Weights of a small transformer language model.
Architecture: rotary positions, no biases in attention or MLP, tied embeddings, paired heads.
Training: a variant of Adam for these matrices, 435M tokens.
Each number is 500 + 25 x the weight over its row's rms, rounded and kept within 0 to 999. Layers, rows and columns count from 0. Numbers have three digits each. The size before them is the row's rms in percent of the matrix's.

# up: layer 2 MLP up, 1024x256, rms 0.0611, rows 554-600, columns 64-127
# down: layer 2 MLP down (transposed), 1024x256, rms 0.0611, rows 554-599, columns 64-127
up554 093:507519516506466511458494500509482500490505499492458499549511499516554539543471511518514504496499501524465450468494563476511510519467480462472499486541509532490483540528495458490519477514485489
down554 095:479506492492518476529516499478494480466500520480532488485498493488446468469480493484480513524504489482512495525528452514520472499511518563504485519459506477529508471478494527496504507495486531
up555 098:517526503527486531513496490519493503560501479481478511484510483539510522502532514507445481487491504495535544550474498529454507458524494515556484481518497539498487548480541504554461502506444516
down555 098:480495485496513505493569507465511483440501497523527492513497496505511526510472480473544494572528465523494473456489485479529506513473486475487437491487508499495506458521533477479511486499537522
up556 099:533507498499469487540466512465541508515494524483543527467512469507491493507425496524509512496444528469504552518533472503476510487519455495514523483493508478499505502518549496518492514525448510
down556 101:493475484498541518493565507557503468491479480502512494485473541476526496490592523482479463511544502466490478486501504510504521510481531481489449530484500510494487486523472516491501519490551444
up557 104:500481536501510518537537502452496450448488497491474487539525531482538497441473508447483468506506482453539461509518496485543531475495486476547471501490490482482489565504507496460480509526501447
down557 096:502529472500518469470467493522505548543506486513514500471460477529467513527518506569518513501491493541454512536462504501474473527481504529466500506520539521518504453473513513530508499476477513
up558 105:510484525520528501524484526552472519482503485487521526480556475503509548484523494476530464491485527515490508527487503527464487479517514521522482509482442563513508496515500443489524512481480498
down558 104:495506524490457500489530508475493474488502509494494495497431528498514469491463489540497507490521489486528525455468499488538526499472462476478532507543541498466504542515485538481467470526513496
up559 088:509453456501447519476507512543489494505489552484518517506517460458470500498482550521479511472505530520503486513498499528516527454496482505533508495513535439499498497511491475500497507549501493
down559 097:482535550510537458541501508485493519479471503516463512516475503555523518519489451492544496522512497505511483511491532501479471514520540481492489472524452542472511530489520532520487473476466487
up560 088:494476530490507514544464478510500525505485515505500456478494481479474504483524538478521490512486521526507466504536492508498475503488481488517477523555485509498511490467490500456514519501435474
down560 095:496517460475499491450527509524526482483507492506499534510539492535504532527494511521487497494521482505509523484468506492487507488500504512509519472483513521509491516539515480543528458514574530
up561 097:537482507507483477489502518506499501514522503445526447536501524536518507546460495490488507486509538498524501505488482492522466472505478506497515471521459494519519470473509450472481520480477472
down561 100:505541490505520511496490509474475473518476495493482547486500497458494512497519529519500488511499482510485450510532558498477514527545525481480501567490548496451486505518480511528532461517515531
up562 114:458476459490473471459497464512517495510490535468459514509514508473532485478454519530484525473471525503492485483497509541544488547493486529507514494530497484530493503539530500529543524501504505
down562 106:528514561531534470520523514480494498500498490521538472477481489565480536548537486457512497526551470514534496516532486476500502443500507464524499500497483518500516506503504541495460457528496518
up563 094:497476522499462514523481509504456476512509448520477475508529492466475531491524495441516529503482514492532497493491486506517472512490509445528479572507513488499500514486487473491526512445458497
down563 097:529524459488521498494501513473509525479479557499494507501462510525532455489515522554492473488525486503475514513511492493480542478501495532492469451502503496508509504520502518491489510546526483
up564 099:544488472509487514562532486491518515519534495469534500528508478477487512514475497492511485465459494495539559501552498484521524453494474526519546499499496472484507477486524480538507475517475450
down564 101:493498485504520519478519523489493493485469494512462464448497512494512528482492437503501531547526487516479468511487503518469509474515534444511487471511484502499497498484476498488500546474515569
up565 106:501517479494502475477497518525529492482500487498522540489519523517491480492480497442480494565493499427444502465467521501485460532484478485515471540479488496517456524502521468506506507547455492
down565 104:457468554486499523498466473507495473533490519481494463496507479501501514480507536550503481420496501512508492530504483475465541491482475518508507500515535486503514481488515534479470483455522521
up566 110:507516497524476511530519529463460487513487491517512518517546504516499509498510539496476509466468534506498518505439507505481488524509476530502527498513486496458509486547532524497562488492492502
down566 105:504478490493570485483505492483520528509522494487478506478474529462522514504475478496529470512517515478498462465565487510519520488474504481501477482476504486517512492462477485510471494523523507
up567 101:518542479478508508504470530502503499473492518526494475482517453460528530489523509479536534531516505524497485516471465514510477521489476509522484535468509498530474492516506498496508527507515477
down567 103:487471508504485487486517467504494467500478478487494495512458542519455484505488484533455460469517466488496507497516516482511505473505513507518511516524502529500487522513515520505487457480500518
up568 098:533483457491469488496450479536499539489456499508477488531531518527486527525536535474497524472499539485550459509481511459503516531424538474528465513481482472522521535472478464477511478515515479
down568 103:495515565484539509513518489480508504528519536487517483502497469508520476474471477543520484503490497513465530483519524518542491460546470515443520494508533541492495471524485470550492501494468512
up569 092:519492526540490529498488514463504540501441475470520496522511484523468522532515477506495498523539495475509479452514482473502518492510537513508509467507493515467509519537513484515500479532523497
down569 100:516512515481545474513472521482521467491552515523512506486487496464520487511461519468496519482453490496464513529547494511485524484494512485515438498501488501507513493479493502498492504474516478
up570 106:513540504532478513512497491494496524491495535518498518503489459538524486503487480516541506502514501512502458513506500546542553513493487530527532479546471507503467489474505454470500510451518483
down570 105:522465509480539513476525504511502453504517496486526511516519520479484536509526478502473503505496498488504544475496510465489454492511520474490485491478520490490573519530481537519509482531469510
up571 113:495469527513499487505521528525501524479463519509477484463491430491517531542549518490531457504515508488470476498520452518503485487469495470455511523491490518477446485508515518484485486466511447
down571 106:517508477491522548485500495478490487490528484537531517535513517511488486466500472502495541511498481490525505512452547500512529518517521512579505474492515485538556526505495519524518519524495537
up572 103:482455509509466499522512529487515490480513500459529487553532500525464496518527487485494572460495534471491464485555494475485455470467510482478483499506458454494496527477509508458486491520459486
down572 103:533496502472545494502493467494500464511509524483496522480495512466512547478488538556533476554506463529502488511486520503532484525538498513537504533528563551520489513546487479536482511480512485
up573 103:482478473510491487485462506502520505493523471448501543535514456485507528511496463481483514492510546498485471530513511506508526522501543522463508514503476478490464509441533496507509512542500515
down573 104:557507534513531486522509477498497490481483513511499478472484549530513485469480573496493501490516462511526495476497526479495517478509466490525504477495518512523540517498485466498481494452522482
up574 100:475503512506489494476469499504482480453494530460523485527499518490515500496524506491512514479459495483519507509529510477484532479474537496496462485533510452476508455496521489488490481494451546
down574 102:513490468498492510531501548499498516530497460545477478482505498511486497496493524498475468482566484489474465498480482516508486525524470533500541517461493516513505531526479504514549482512529491
up575 085:499476509520490482453446481510512483509486491499524490540509471454501472501500449503534495460460526497538506519567504455483533508476496494520519509482489486461474488495484496511507519502446462
down575 097:515518471487523508528541500479501538487508499493523519502502520539492510513559537511462532531552519509519502471434472527520484520526493495515524458493493510503529557543506487457479472487545514
up576 091:486484453497499498466520489511491535469490490493496504534506518529496477485482527519535521439494511473462454528498502513474498493479480509567473519490495511531493542484466465514490508537524479
down576 097:528494559522478504542485493513498457542510528485516480488510466467501537507511522493477478531543503499518518464495496493545507523544553486494548511499512472483537493527545506496543470457466530
up577 103:497502536482472510530534479479475519482533457492494527500466487535494512514503482522518500513493485491475521495481515489499529510539494526514505484474545523530554473487536534522460507511487517
down577 097:511510452499525505475442516498509481526485535515496509507538480478499480502511536487461501460521509497518489504487474519501452477473505474482506533541455497490467531488467464471553501515525493
up578 099:514463528479500508502501488519494505511492530463496485523477486454462517529508505440550544491493500510447477470497478502506452508474483526535493536484526446456506477513493517502510505462477501
down578 101:499520476511497531516503519502529469498501496532478523496512524483515445483497529587460454506505491469562511521533515545480553462522507495481516464528494528548515506517481494506498487499527492
up579 089:479480484493482489554484500518455507487517523498505467500486543473539542527506527477529486503489489505467499539510514510523482527471491495531491539516522516486538512475482463499535486531477467
down579 092:519521533502506539429517479511498480509477489511485551492529472536490428444499508534444468461514523504530500470487497482466468530523491513484468501506514491500490455516531538506532528491500538
up580 088:511466469541446510521508493508515570554520525498556517490496487489482501494533465516504512461542516493555495477515501485483515518468496471535518508507483503500547479505476465496514496486502507
down580 097:485485500482517476496515476530473476491480492474487484484499523491521524520448527472522464528470531531480479491467538498529519471492473530454462501488503527488451534530535518500505529559498485
up581 100:499475455519488515489479524498514517555527513487547511482492493509548484509495494455506510512529519501541537516501483530520478444495464531532476519531507491501521515545485482472506463527513516
down581 100:517510545473541501500527491506500461461487489544492483503476531497469523491470541525490498530458474446487462479528486458516531495515477446482490500426452514508517472483509511533515565446480482
up582 103:468470507505473476541504506509518489504517499531499507550547526524504535490515494496549498498491489488524538505485498546517456507481463520473516488488516482486498461477515502508555470471500523
down582 101:528518501470541531487511481485485506486487515465502518461487458467503455514464499498455506510524476526483474481489503455460533488506538460529497537514498499501530502513461505502446527540497475
up583 109:481526475483492460483496475517525506483492505501493544497551535463534462523473484530484541509509520512477493458480510491548535504484477537537509475537517528545478495493511474483506547499519506
down583 100:529437518489522479500495527486466484464543467500539493491461499517458532457493524499487514461494494479520500548543483517455516513550501491476513503455469478490523496481467495549482470489492495
up584 091:463526483524515486540482507518461545496506486537511535506477513529494508507463548466512504500449529577528462524499443536490525514503503527496472509506515494507507536483471544465520538508469482
down584 098:532492527454454486495480483486482439515508476463485487509487472476531492478486462531483482494513460443468513538473542455520505517503480460505502493537511481467509467518487484491486465467514525
up585 086:527518522481488488471460482491448480523489530465465506483522505526506513512502507514487505508533469526508474545493488472484501506491469503505482494496483506486518527526504498453518484467497451
down585 090:493485494498504522528499519540551537520483463513505498486478448433515483468470492476514493496459529490469521492513484564521472471521528466486539521524495514501486467472515471508498511535523557
up586 088:512518490487495467459526537531472492516472485439519563496501509496496489487513495422514485527501514495523480532499489423532556503503504506476480502452523508460519530500503524488513508533476504
down586 091:476466522512502528526471488465525482509497509528492441488508533521504510488510479573485499470513488544485497468509485564450462516518495506523526502545520502526500470518516476509505478461529465
up587 093:485464500505504503482453477491527531458454536499509527560475497490485497458547534456516513508483497512479466529530491500514497516473415522523493492483500510523461477530480484496541521504479532
down587 096:492495499482484502549538510496484462554533437497518479458524514473504544524459476515495489517512490510508541484484514506479479476550555482492487513546521514528546528490518508495471478475499473
up588 099:518514565542483489535497483491453495480515527440522477482485553531456538497506539473531476489492500501496549539500519465498482488492487501486484519559483479477514480520497497517559477492496485
down588 101:530486440470499539489518528505532523544515491530495504523529477445571444493504458525465498525501493505513483475514495511475528495501495484525521519449507520511521504503499520475468546500489499
up589 096:484504472473492449437480529500521456551489572453471522526522493456528540542511493517536508465543480500493530506503475541505498509528512543482509520474522500470517475483536507480490484524513463
down589 101:505505493502556525541511509495481497492479430517466501477491510524501483458471502491451449468504483523468468526491538465527505520484457463490485508523499505518503484527486494501474500482493524
up590 101:480469497466521509517514499478518459483471514504484489519518571550521504475481493524511501524507467496497472489477515495521551527480458490546474456551511488521438529489494517515493529507522486
down590 096:522522497528510476493498470503497531517517473496509498497472440459492493541516503493504489485487514498507530502541493470493448488514561482462500536461494509501550483516507468488508450479486474
up591 104:478522467513477479536529525503497493514495498500500479524511524478475532517515532498506516489519533492463494544492494530509473487499479536519507494526537520488492492487491471462478484514507458
down591 101:544471531502534525458468495506454522499509495494522514494489474515515500467496479508520476507473484510537469472509531486508523529494516490502481488485444489517515513511491532551513503476487551
up592 104:491499481574510523503482507520496489479527441505461513488526489484519517509487534489500515513467496535502540470507522441496503477514490498489478501493462505504498498524504488511517496508444511
down592 099:498504500465483510497539493492490493513488547507539497486496519494486487503480434513511485515538517465488473534482473529498476508505498509505539503494549483486484492515514527489482491491554519
up593 100:515521507486507501510473503460533516520536534492461486492522545547505516507498482487463531471510504445482516485465510546504493514525486536472452520468507465477505501552525519483509463522529538
down593 095:504473499479511491509493498539486524475474451511512536504490454468489469523497510534550475529486521551497490484558512467494528485465515478502539475528476532519502495468485490537480527494493455
up594 090:480474509490480491464451521529496473468518491498507524519472499480530497515508468453495474472446542510504464528499476461474499464513482515520463512517459491475502508494486485489522508529451486
down594 093:506496502492522510503534492488503512539510484538510497489517489547496504470512531529498496516549484499490525512524521530512514539478499498488509486479549463541505514488524512522474509471536518
up595 100:514471459506479506460480486532484600512530505471517517473467538548505543464509497498509507479514524469529502475557468535496499528527538509510500482494496474510478513528498507497543519509473506
down595 105:479504535520529521509528518459473480493505484505449472527493535480521472514490482521519502512496472545501447459466491489499518457486484517477487488464549515513515516509538510508471538559508453
up596 100:449479485525491514512462488527467475524502552498476498466560543504534465459523447515460529487461495539474498480504514462488535492504506492504520457492499506533484531472488470487523499502449452
down596 099:514511511465502480471563516467515503474516468524501505506449468520483541526473531502551472493568512487544493535507487542482470506468452498485483511505500498505494479480517513502459505519546546
up597 096:533482498498450498490466503488495519510489461518473468531505475510476464500554488461488512476498529503509492514469508529506507515476501500522488529523492514515525471440489499512533482503504508
down597 101:453498504490562493509508477488523485510513543496501492463509524521495514486487493529469475513497503475504470510567498505496472500484517497467497455509500485504501547491529503495521488501464492
up598 068:514474514491428486498464519562498518487524491498501524501480474516475499500518474445484518455542511500485487541532480513508475491497507463483492530499509502492523503532470455539535514488488491
down598 075:472516491556457513511512529500473481510482502455488484519504480488502501512505504531512490483502494534554533498481518502497555516507510532539495481482487488515491484478477478487498500500492524
up599 104:533491516510496516506491535495512493476497462527541501519487553506443522504496451459491450453522489534492465491535518473483532473533487512498461503479509471516523489486517461504544480547468517
down599 099:434515500477515494507498486490473512518518496468506494469495466490537498508500543541493524534499500475513526520451478516482487504479507486509528490523482500460507500527482540488451527449498499
up600 099:547462480505488517461501491501527529481482470513515496537491481512496510508529473474511522471460482488468523501458523499512533462461488530524499472505496507497481504494482493482489523472526521